python train.py --n_layer=11 --d_model=192 --n_head=6 --n_kv_head=6 --head_dim=32 --d_mlp=768 --vocab_size=1024 --activation="tanh_gelu" --norm="layernorm" --norm_place="pre" --norm_eps=1e-05 --positions="learned" --qk_norm=false --attn_scale=0.177 --bias="all" --tie_embeddings=true --parallel_block=false --init="normal" --init_std_qkv=0.0406 --init_std_o=0.0 --init_std_up=0.0406 --init_std_down=0.0 --optimizer="soap_variant" --lr=0.00695 --beta1=0.95 --beta2=0.98 --weight_decay=0.06 --lr_head=0.01 --grad_clip=0.5 --warmup_steps=200 --schedule="wsd" --decay_fraction=0.653 --decay_shape="linear" --final_lr_fraction=0.0 --batch_tokens=65536 --seq_len=256 --doc_mask=false --train_tokens=286700000 --steps=4375 --dataset="wikipedia_en"
Each number is 128 + 32 x the weight over its row's rms, rounded and kept within 0 to 255. Layers, rows and columns count from 0. Numbers have three digits each. The size before them is the row's rms in percent of the matrix's.

# v: layer 4 attention value, 192x192, rms 0.192, rows 89-95, columns 0-191
# o: layer 4 attention output (transposed), 192x192, rms 0.171, rows 89-95, columns 0-191
v89 081:124094176195070097096126183135116049161148106168166131107117104105153129107078120122113104129115111094153108134152107158157167145108114106103150111094121129132121097192147113120167111119087123120149124198119145140173149066129189146101173109152134078115135159122161191128108105089131097092093198133134128185138131112141165103097143137080158213190179155164077124067065155104138128128186136109146092143117120135153130080125129131173140154129060100172089068150124116151077130086151122165079153166089167143100148170128132181075159106121113142176111170162161137106149128128072134196
o89 084:159186083143100145141080067108138114104165165107111106154103146146145142112164152097154124109138141099114118104125085146152150130207078184169103075127131128149146137080094194111122131138126105171121109071125133090157152117108076094146108182125106158153148157169083090151144159152080140151124091137103138109165140142083037121120075073111134101114099122168111199096181113127136197139072096154105189142180100087106159133134123167113067141158135124095142129105133134133137139123099126151145110189135115124156043181096107130127151107066100111193112052145190107176104091152117170118
v90 080:145093130129100121119106135197087172074141138153145122142142181163166116124038075121099171133098119110114150143061114152110094187116151133138119103124106111161109112103129109102051135084158122136133175186094126047149143084179120110104195126113149147096131143145141163128079153092146118124133188119095136127163097154186120156138179124153164143149201117118142154150096109094139070119165118177015141119102169107152137143137189097074136122122146079176095113146144098122073141179149116202113145114129129134134055133137136122074094146170104123109106158131158059117100128095114114150
o90 087:114097135146167144125134100152154120131093139127133159173150124089133104090146121129108102083127123153091080145112124024087154119115160126172080177091173150126132104137058105108181111130093144153103123078189157178111143111162057092127099149110093140142130106135111078107199123177138104100126099135078132136143150142127024106160140141103067104077107143116075165157092101121113124121152142098152135080138105061111067115072105133090082127102176128121102110044079122125174088123106186172117128147081139155123125157088129119164080087100156163173119098165097135165099131124099086082
v91 075:167146134126102064118137122141111099081130134101115088175046142105123098083083150116138155092100142130107081151120115135138171092108077107147117124166155177142134129100146120104115144122121153169130086173107116116122142064205114129087164107115204212144123103129123115131108143129162150131124182128151142150152084151100140161193166078038120135165162136119140201138055135179087129115117144098131156168158123070102203069065139160071130061128061136141080121134158115117158172127150129099120151104132114159069135089124130083129124142079142132123104122120135175149135114114129180060
o91 078:150105103142200173061173109177140135090104171171101104078178154177125121053122094087104110157131140158134120096096139119105168158094090168135129135083139123154119174141119108114083084181142142101161104123137077113112100133076119121117120133148083138132137117121122134167130117074129124102106103154145153141140168120165063197095139154104103202150137151085108060113110077101112110141149103103044128137148118175109090118182140155176161150115153091094113123159124165137077063120111114154126085113151049164134078098103118196124117121175167155173178161143189106097142069107133109102
v92 078:103096095144103150161106107087170172088149085156135133157170169134176155194149153170074187133175155186112101183160094099148124075135152134104117123162169111068133161137129125124098176126167115172158126117131121177123151109054148069138123133162116182106093144125133117100124071169124213147154158127123110160156133109150106162127096115121162107099146144060099086151152140177163171167123106110150115142156150134168166056052120069119114118144078123150116127131174129184156056083108101141149143120121167142131107112144177122118132134140125106125147175108150076222104171154095133179
o92 086:148058151096131110148110118148142113146122113093126136143144114078116080045161098112184104103114161086143124115097184157152109180114109119150133130129067160153115124126151067135163131111138153149073141069107095108183062101142139149127172137130142112063172170170142134069126235109132090111122104118099100116110126145126124075083206126083135137169138150197136131066141098139111174115168138112094168100096097178109080156140078138167158158138206069153122120123101122122133174128130081123113142094165135199143136147114076082083115167148155132086164108148117170103073124137145123128
v93 092:112128128076152115098125137126133081112158128148120133136147092093096145138108128160177110154111127072119164170115079103143121102150144116131135149144145123123112087197074053170142134157116119178176170089118143068105158096143137126136165157093156177081182110179141091074154134162146126096112175162112116122128130120156173153121234155102101111173080169116165196132069114106154144128080152102141068136131132071087098141145158117110134041103077087139134162099116111092089180083180142148064105147123153181167134091121122133127095114110139162158091133062209121142088136147115104113
o93 091:180102138164128194147188107138128150100106115171120180131138140110138089141170111128204107177135151157168148147208216115112163146103092112148085106108152138134113049142149132086091124153168090151069142149143209108127067142107103101134112119189141107118030208122098124177117101049112121081117092095078167112123129129136131157129110051165122168086135110135136098132128104139106084175128124092132179156128146111176139118126143154065106122083147138147114100105147101089165105120150090155158085169135118138148115174134129100148145153128093103154104166153113146099082144096171151121
v94 088:161133142113126131133165173092140116132115125144152155165172090108094142165081092152060105152059092115066190108086080119103158137107114094153191174084181168163108140143084136161148095139161176135128144153107151069107102175110133120100116139146169146077084141117152109162116097119168146038101132094162097161166098130107074116145125091177140145214154100115123137160180130163120080102096117126074136125126143102129149122142110160152154169112125089099120139062121071081155151168112134069134146112111133165132135127144103056118063085110137141106103189138179090108128178099177085103
o94 087:142137094090068137136165132172081137151098165121155099174099135123177119142101157106159115116151134089119156118096179141159113097148138088077116162110100092118142123137090140073043126084125134098080120105128148177113130089146142093141149144082163139172126093118130148122107129113124135120096167115099166116168108180134163177156171129091131084107115102094083162208081087125166196135166154089098215113116093151141147142066206173111135146157123206123144145155108160120097164145099130156148145123150098103102181148121091141161146073121182165217112144154119100095042102119137099103
v95 079:162118129117140170072127130057155116136098073131067088123091087160139102091099116117106147124141118141164141098137130085161122118127145164131113089095136092034113129121142152127115158162123115145091106099136112116134121167150153092153106117125116161182122165107033075095111148109170109079144160063106135088116104116127121162153141120092118072177079140113137086145156135143112041093135141094151113129096151139136121204146081161141116129130102162109110212155164116178144057129142145132072137077183159204144205182149129171156175112103129136114133106181093051100140124143133129150
o95 085:094098124122129094140097118154080102147182196124178168081165123057079190126160137185174132170054106094121099093113140114090165157155106162149172126124149125104119144090194089101071185174144157108144155107116089129089124113126125130117166152159110138114127139097160216158118141120121136114111133154116133160186124150190136093157166181127092143090113113126117091142132088162154158163107125107165113117099167127142165092064150079138148090156136140155056091123107079093113171147117124104149164185127111065092150129187121116092081164132150178145104158104153139125154106105037127097